Weights of a small transformer language model.
Size: 12 layers, width 160, 2 heads of 64, vocabulary 2213, 2.68M parameters.
Architecture: LayerNorm before each block, learned positions.
Training: a variant of Muon for these matrices, 140M tokens.
Each number is 128 + 32 x the weight over its row's rms, rounded and kept within 0 to 255. Layers, rows and columns count from 0. Numbers have three digits each. The size before them is the row's rms in percent of the matrix's.

# up: layer 2 MLP up, 320x160, rms 0.0977, rows 70-89, columns 0-159
# down: layer 2 MLP down (transposed), 320x160, rms 0.047, rows 70-89, columns 0-159
up70 099:156156138097186062083055107177132132144186156149120116161090171108117121105088135153128121078117165116154061131144131121145105091117152131098130191058135108129185117093161064142117083121085176144092145122085150089077102108130174099093110177071109119143153210153098208117143164103167125143167101147135159058094122111142103167114091161135155134097104137194169084136187140105178139148097124162123090177101135135107127128161140137101104128128130130126120148090087116158155126086141175
down70 098:126104130098155148093090129128122128174117109121154062131167131092193091145150120172171149128100100093126087125124085134130101115201121075126145105138119149141200149173106171148170163166070098130133064165123135103112124114131100124118123185124118152088147133111146165149103154158159066137092107148070157142052083121156109162123043097094130176156179157160150150122114141116138201122114080190060060104123112190132114087133136143099161105106159178100099160152121136163142110131130070
up71 096:140137165125094135076148118067116188113171120099106091116119146145137099122086134101163099122178168096124149125136104172159172117123183121122143127110187125092099125147196120102123166100125116102154119178150172129146170084091096082115188136082089056063092113108112134112151188140130107158130160169174152101154166133142089137195173100083127103038129102112116071197163159102118128131158119170094101078149130198176109100115114113133180144115144129143127092152118125148203114098159109
down71 102:118116188155101152140130147106109129100082096107130090138167079195141059150095083129138091143115137135138102103100140066135166128146119111087182137169086129166069179168176125117167178101112132120136160133085120106133112077112098153122138155175147133062057096087097156142168169129137137138112139201098163105094168153134102112156129099112151073112116132151084138126120062170137137161076139159168079092161130144155126139095127142123125147103094150117192111210158179190076092100159158
up72 094:185139147100079139144110097087123122068137148133160168100176152160185099142127159137175137104087142155201119105156106056118085135113162171135121103096102076178147077128055061146115124081113101135153113169111153097121126142145156158163145171099164112148140161153184117091162163116089186176169117098116110138148159086121102168093101081091118102137139139137119156137195135142121147120056131108147146125132097171172111133141158137147157115106097121062037094119124073139147075104178146
down72 094:108130146136118129171183135091151166155091116105125136128109153093156119139151115093174144120146133123108156077132115141120136138118121152136062100091121061118155081145058118133114150127096123113122181159122101224134129116172114107116141152129112099123104155116134171090139117129114117141116129098131100138003128118185127173143125085112098048067080163140191123173136177111161142140076139170211098200122114193175071184117122149164128110170149138079080129147115126123158140097106125
up73 102:130176181115121181120087130141129130113122107151157114069082094083098158142099155140121150124096105107105131079173118171146127112178172083125131132178130121134101125106100114076202092108075114121124165164149175161160190122153145093064144150157138114084128110085123164156173102125165066172076138125136174129161153166140120098110070097094145119137072163105168112085163104108134107063148103123163116101180128053127121119145126060083194192113088142126147135110176155148109150116161184
down73 102:104171116109138083169113142104131176112150148164115146174058125123208151121083180138121108168106125143122135145069136099153126101139134162121173120169071079148084105103122068167159131085099112078134117150150181152127115156105152093126114139130113143097140127166139129154205149130159089114085144068118084105197166104115109103117163105115133137188116147157151136082111177195138081149099134125074103102086113160109116084118153083067184128093137066111155162106164125127138148096226140
up74 080:087107076048091138108057120180141198134112123159171131139136110156148131144090119072151115101214230126132081131140062102061142134104130128141108124142149085084103160140130111152168130145152096115127147163115142127148164140128170094119124191160173171148144125126143142200118123145172117087145135113111110096092140102138107108085162168105113199160093111139141110122114103143124119093160093144107082128109092175118071113153065147106176161130159134147183085127075100130163082175094141
down74 068:097091185147119112124113102126151147118123121133126110138122162155130089177098154163077178084103076131166093059136089093168093109096089143156103103123110129144106113148149096123174123109122122186140116081136127148129218156140173134178133138157145137175133159168126083132142153135136114134139152173143088158159116135085149162136146128145138146140131055133140169114070068124114115087174137152116119131041111097137034085120160174137128135080154154086102093135130135102060103245166142
up75 089:130165066119128063115129110158118081162120169148145120082106091139110133122146112138140196141187116140148114156055082153104169135148158146172148130041091114112166115128113128152113121184130121154104114158106106114146126094148066115178163212135121165122191129154204117195153132173139138087119114136157054049165122082131133076112067124126148137151146105132076162113132128167094171088136095099135047145130117184087158144146111129108131144100133157095136112120156156114129083127082115
down75 092:138122103162128120133113125147159139116051115133136145110110144113041183137167131117125159094155141079152103153093096129163199170206188084129106094181112150143095144078119104111164135139156137140129078112097142155103124145157087087132142119092061127147143171123156120083140128157095093139128112135102128113123151131111056156116165139101163104124203119106095139166212119121084104096167079122089162159151077138182141136135190147092141191121101134116091068127173155101138144161045131
up76 103:145100147122136145153126150071128095172129107140108102155135082121134140126118115169099174092120125099160092132025161076149117132163144101184141106142166134125163062082151148136067167063134138150167153142139073131099182102078068164146125108173124158178199117107195129129092112145166052081139166121127111193165108111166130075170093136165082132159172156157097152109144094115101131123080102096147129168093113185120106119102131145061124140076137140152174154152112151166120136138128147
down76 088:111069133136112118117117098115144151154122109131088131093106146147112117139120081150111123127130133108118137119146204155139107163171123150070089143108102156117122210050135084115118102224110143136127131121153154143120100073173133124145158143126162093129174115124197156103182157079139045093114103119160154115143097097129114126127200100136127143143119119081040110145091187177112110125161050131090127171164156071168139143199081122144137132145104057130117144147163128118184161112114171
up77 117:153121076121153152127145074184159144138105110158146064097126089160113112188131161102173081126104151180085136158110142141081101124119082070175174100141117172154151098083059128095103167082133145111091162097148138131066120188130161142093140107180109097114181071190123184130140117121139145106111123170136134118114127098117122110129150124121115099058146215157123118101144122070126076138140135150171152112194149168080141101152163131135086118145102234098083119130120119123138152157155118
down77 123:127146127127104123158168092133182147110136150165098110111167099123099075109133130088191068147144172131130124155158147102133089160149087198088154132133125126064085091151111129089163188139099111103121123151133142153063080110144140099150096159094142102075114127062090150111129111128125110113099147155139114134078034160054061183138090136133191153106138190151150106113099101113083168123167096128150165165147128158094145147087130105167123125106119164131146168154175157127171188170193092
up78 097:096135110177099093117080142102128144142218124138103112072066194122103105147144075075137093074107183123132109173070150104167103209101152110100194130108155133120143079138146152114093127173162091108180144183175154086099067108146139103173101112067141125129118104170154176118120124122153121101139171098140110096154141157094077166101071150108181135114111144164163120163127087167123084154111096151155136075152099147149141180141108115145177133127067090148132118110149093158141132177124117
down78 103:158148118068098109118136096053091121165142118168153113143141128196124124147184115123117146061086104099166145158106093136094138180088161114038176043150130103194192158157149138145098092112128129129126150127154090082108133153121122142123149131082038135202113168142117143126151133121112176097088156124163173128155130127100129164090165102115129083230136121122106145127098153128087138177122082205144114099117101131114080101148084097190114154150108156146108125142142129128126119145119118
up79 102:119092107079110166118097127163172148178094094119138141087093104108159119158161067129143096135106161150174098104115192129088117147188184186158154106136111123155146100093211088126102155127099139125140120145187147103144124121189124118168135127156142135095166113149103067067149149091076113089103154138117089082115055144144134110139082177077107101086149172158115137154109110122155191159094113128148168221160136122067131143118096119140092102131126141128101132088108176075121205123160135
down79 105:113091069068107126046097132075178114109161099149081121107093168119071177088114168153129038163181106128192172131157152106086145137086100164078186111138130121149127119177109111152160146146146116140136093121148119177086115148156115146119060139192095156150109107095203113125141135159131092153106106119124180106128113145103147111159156155090079113126181134136124086117165143130114125125116167130148086117145150135161157186048101155166105089146116198099131142131096131134141188096155105
up80 113:136136132085151065181083163139117098084199049153109156140175200118191112120140108117183130184130082093149113128128127134070146123097143077128199129134067157080087146155121139102118080152168134090103134104112111116062134145163146126118144139155156115102204152162107125107106107154147134144119107135100128123125167079149170139110167093128114110128133059143121181119172121132097137118031135127138105115140195121072127111111142111108131156200089120176144180099133071158155150143135146
down80 092:154172121149085124184140101162188106166066150094141138176171098149097110167151102149097074121088168159094101122124111106163101076113072130107107114124147126102179159103123118141116120144069117153123062182153095138136134094083110147119119212118134176103037129131092152096153138189134146129103116115196088168155115141088078095153130193148144106118118198070156161140148110129109090130124115206078158177085122147139151129124108152148135162101107112133165080191153100120131119118107141
up81 086:129152077088072084122132149162119110097140112156123209156137148092123105114152157110151165155087117120161180132101108146100104102125161142140097096120150125114137181122104168127196109093105048182151106147067081102119145165157110145099138185106133102151145140099115133086104118127150145131124157109159106091122081145107122169151116155150089097118146074134114141061160187183144178106139140159222067158150159111108078084175142169187099147173120095085133059099147076149169159132117111
down81 097:129160118133117131096084102142122096200095123122064115204199111139143151126127132050100130130114178158098101172161142130097146146161086177101074209163144139127114150088147170097134153111127082104134145119075101056134095171100099162052126106129094132115103140106108099078109136138136164154162102149119104156088111138171083125106142169148107174158168102110138136136190094155177144156167095149156064135169139116130091174097159182192121120066098168102121117103146081138136139119101127
up82 100:142174064169097157189112137092152108181126163150120126118148090125157149152163208116113181152149125092111194136123099119065165097117174099092162124106121083075153208124134108135119091162096046117117072190132104141082149082159117112111133094131160116127161159087155141170076131137173135117073165108151112100120095171082104087142144071090110114175102069125129142160104108144137144070198144134143137145142142148110156129082142072092101163128154118091131138102148170123159099108158101
down82 104:158128151130144081129125156138130093123107192123126093165120144069077148077099170148147156132110166109105095153178178079155169139108051081125096141099182115031155159143136045110077130183126141102150150170155112143138091108136101138145163119118166107146156136153073101163104155141150139181082136086184191122145130096133153090156144137105146133129133079131114156172120130125135163148131090121121180110150123128102140149059118165116105155102156133056174094099199105085111135134112052
up83 101:167121186151178128079135147144127153093147122101087130096133130087137082175133121157108143143131127098137117163152170148155129153206147129106112128148111196163153133112074171132194112148059149139085135094065147124100158133122149102144147125128096151161091081112119100100093132099108107135158149149084149120099081081161095080119107167111171048115182120113127094124080154098142136089181094161199038173145122150181158122096101129066158145153175123154149160094122051145114148156101122
down83 102:207174134139135179105144164097140109175142116113163113143132119134091135159140121076087125127127147127117174109134135145119080154156177121093160131082110120084136150174126127122095099157035104146099130086152130081142191088137168104164167087140135101124075194107098133169138116105137144157195118160126182093119117087156097108165109168156191087119174092072101103108117090169129099159125091194156080137166148107148090091109089115100169123123174125100135202039127116093089136120131140
up84 106:133116090191168126186132125168162134168123129100184090121088117105113094124110152133156099141121149063133156159125101056102108071061160174122142133175134150107104116162193079162139089127119075172155085115124117117127168092124147216154141145086101126156124118117132157110093088126145145098111138104124146040146163107091102146109145170154075085135155165133150098162104168036091114101152157085161121128107169175165164120178114124170104163138083085166125128152094078154110160151143122
down84 114:136083178160167115166083131112121099208147133086183127117100114173095131124137141168146100174105130072083184143100121140114137116094180100159116159214058194137088147113177135087149069168134133135158123090151103088179113132153148162109085164148109146122151161109124154117113123113177095100176153108107121055129103164143103166129155156082084116102140100097153148203081140127145125108068143088134163106127103147143159154120115168159061158126107114131090094084076141071148148142114100
up85 080:153120051137136131101143171117161161181100076083034141142100142175114086140165117171129142136152128149090103109106193109159126088116179170125095137097155124078141101087140096067093147150172165173152068166168181115154146100103135090105128108109118113107076138103157152078129126112118127081083178101131145114118100152126080117123090149162184149066142098134118128123143108155120193083128177153103093165136152057115166150106128110134173153170175157086107137162101127119127173082184153
down85 073:146074057100179115121123117178068105167120174128163136117158105131164074140081141142102116171115152118144154150108147123106142132178114086082184162128119106147145116124136162134175155141175149057124136117073097116058098234130148101133128162140093170126146141098132177109114096137096138146103120134194126117133126137149136125155117096117102193133066124108110113121151160146066108228081059084158191114129121120117128115097100162135128125142081137060108107128092174117133120184130169
up86 097:118106082118111153132129140094178135097219194154134099080136167128126155135154178079145111168161139097152110119145031139168145197086137134067144057146107136173133103171144087137091177108153144128214166164086130135165137134135138144097145131148143096088092076072142141192131076091099193135082116133124152188091128094128124107143137140076142176061107140099117135167065118106133127111146084148107116106135159169132123136141118103135130185129110136138075119104098132158109092121111147
down86 101:087085199169150061157097157104148096080183113157084159086155110128100084121160131131113139120177133161148139107091162109115123203074118142102142108136118115119097142153126050105144170169154121112178158151164136102148142116094191085095120120156100147134091112114101207137091124142158107106130056186114151148098154091130112085171156117088085172046125116145174167147081180144137086120131155105171137100083174148147112118102128104068126150159161159120136187087120106115131110106153167
up87 104:099163081114130135121098104137104134165155122140168088155154166121153118106107121135128133157101158179130114091118079114141111137127129072173128145122101076087144069105111182141112101092171154079149120222130149186150155105149172157131183087135123110081122099122099114066132180053105127162189169170154066096138141120134155177107100078142132104191116163136116154076076177117096125121126124159172148153104062156088152123100117177123136132088199154105104120113100077144118082112151190
down87 100:081158126126091088134107159112150069131133121167128161160025132163100140101155130140101148166122194185165105166134167124098101166135125074145120159131091173099118149177079082096130084106126126103095104150089161187131155138175143099136112162068163080155115070084094171070149186131174128169185122169133096075111115104125123175149109126176120173146116101137106107121163164160124127127138107145167170100146082107128083191147089151121104129125156167092105078077125159102160111081104131
up88 103:149159094133088128169186086156081141122133150080118133162099113119131128194112133092093079132110175159084128150106136147057153189132108152175123168076177137122120078102126209128067158127101142121121097169095143084055098111115111140080127180131144144126150081123111171170110145085182189185169115082143132103131177121135111098126111101113079153120068171110073121176135164099152121113162159149121140097189113167111126155105121143129079142109178128094169070125141103179131143143084137
down88 110:138100190147100145184112101117110153138077087094181142163116090107128129158124128075054130106184122156088128100137195127107191144165150164156092127095196094076074150173085127155100151143097132165085141183114130114110141121126112103096148134152111141143132108151152130157118158091124130162115186119159128127107181093075116089178130079150079153135097157152161141167131178110177133099168127111145091090153143121093156128152115153167105138122128088062145139069071096135060183116051153
up89 101:125159138169133120059116102098195153138155123076100187111100110141129077149141095114110116079105109151121131181116071176120149166126110095101118120139129186128120145106074139172162128101122138107127210138129134125121070062139090151101116104104172104175141200076140065084118211123092139138160109126188167142172194120117129110155121101117146109139072112057146141076112151122083175139086196125118098157144125165108146173180106103143138122128145128161137187123098099143135160143075124
down89 102:120092054130101124152150077148169091163149134109168160171188140070183138155129067120100132104119104140071099109182106070054092092123089107130156155148093133137150101121140134138119158142129115112140135146175155160124127178121072068106151106130196154159142123101132172149157068106067131105154151096125121090147136064139131152173099173081103130100121100141145143207196184117114119147167133177109132143136100142129126118158135154084084096088129192104157110052173102138141134133163107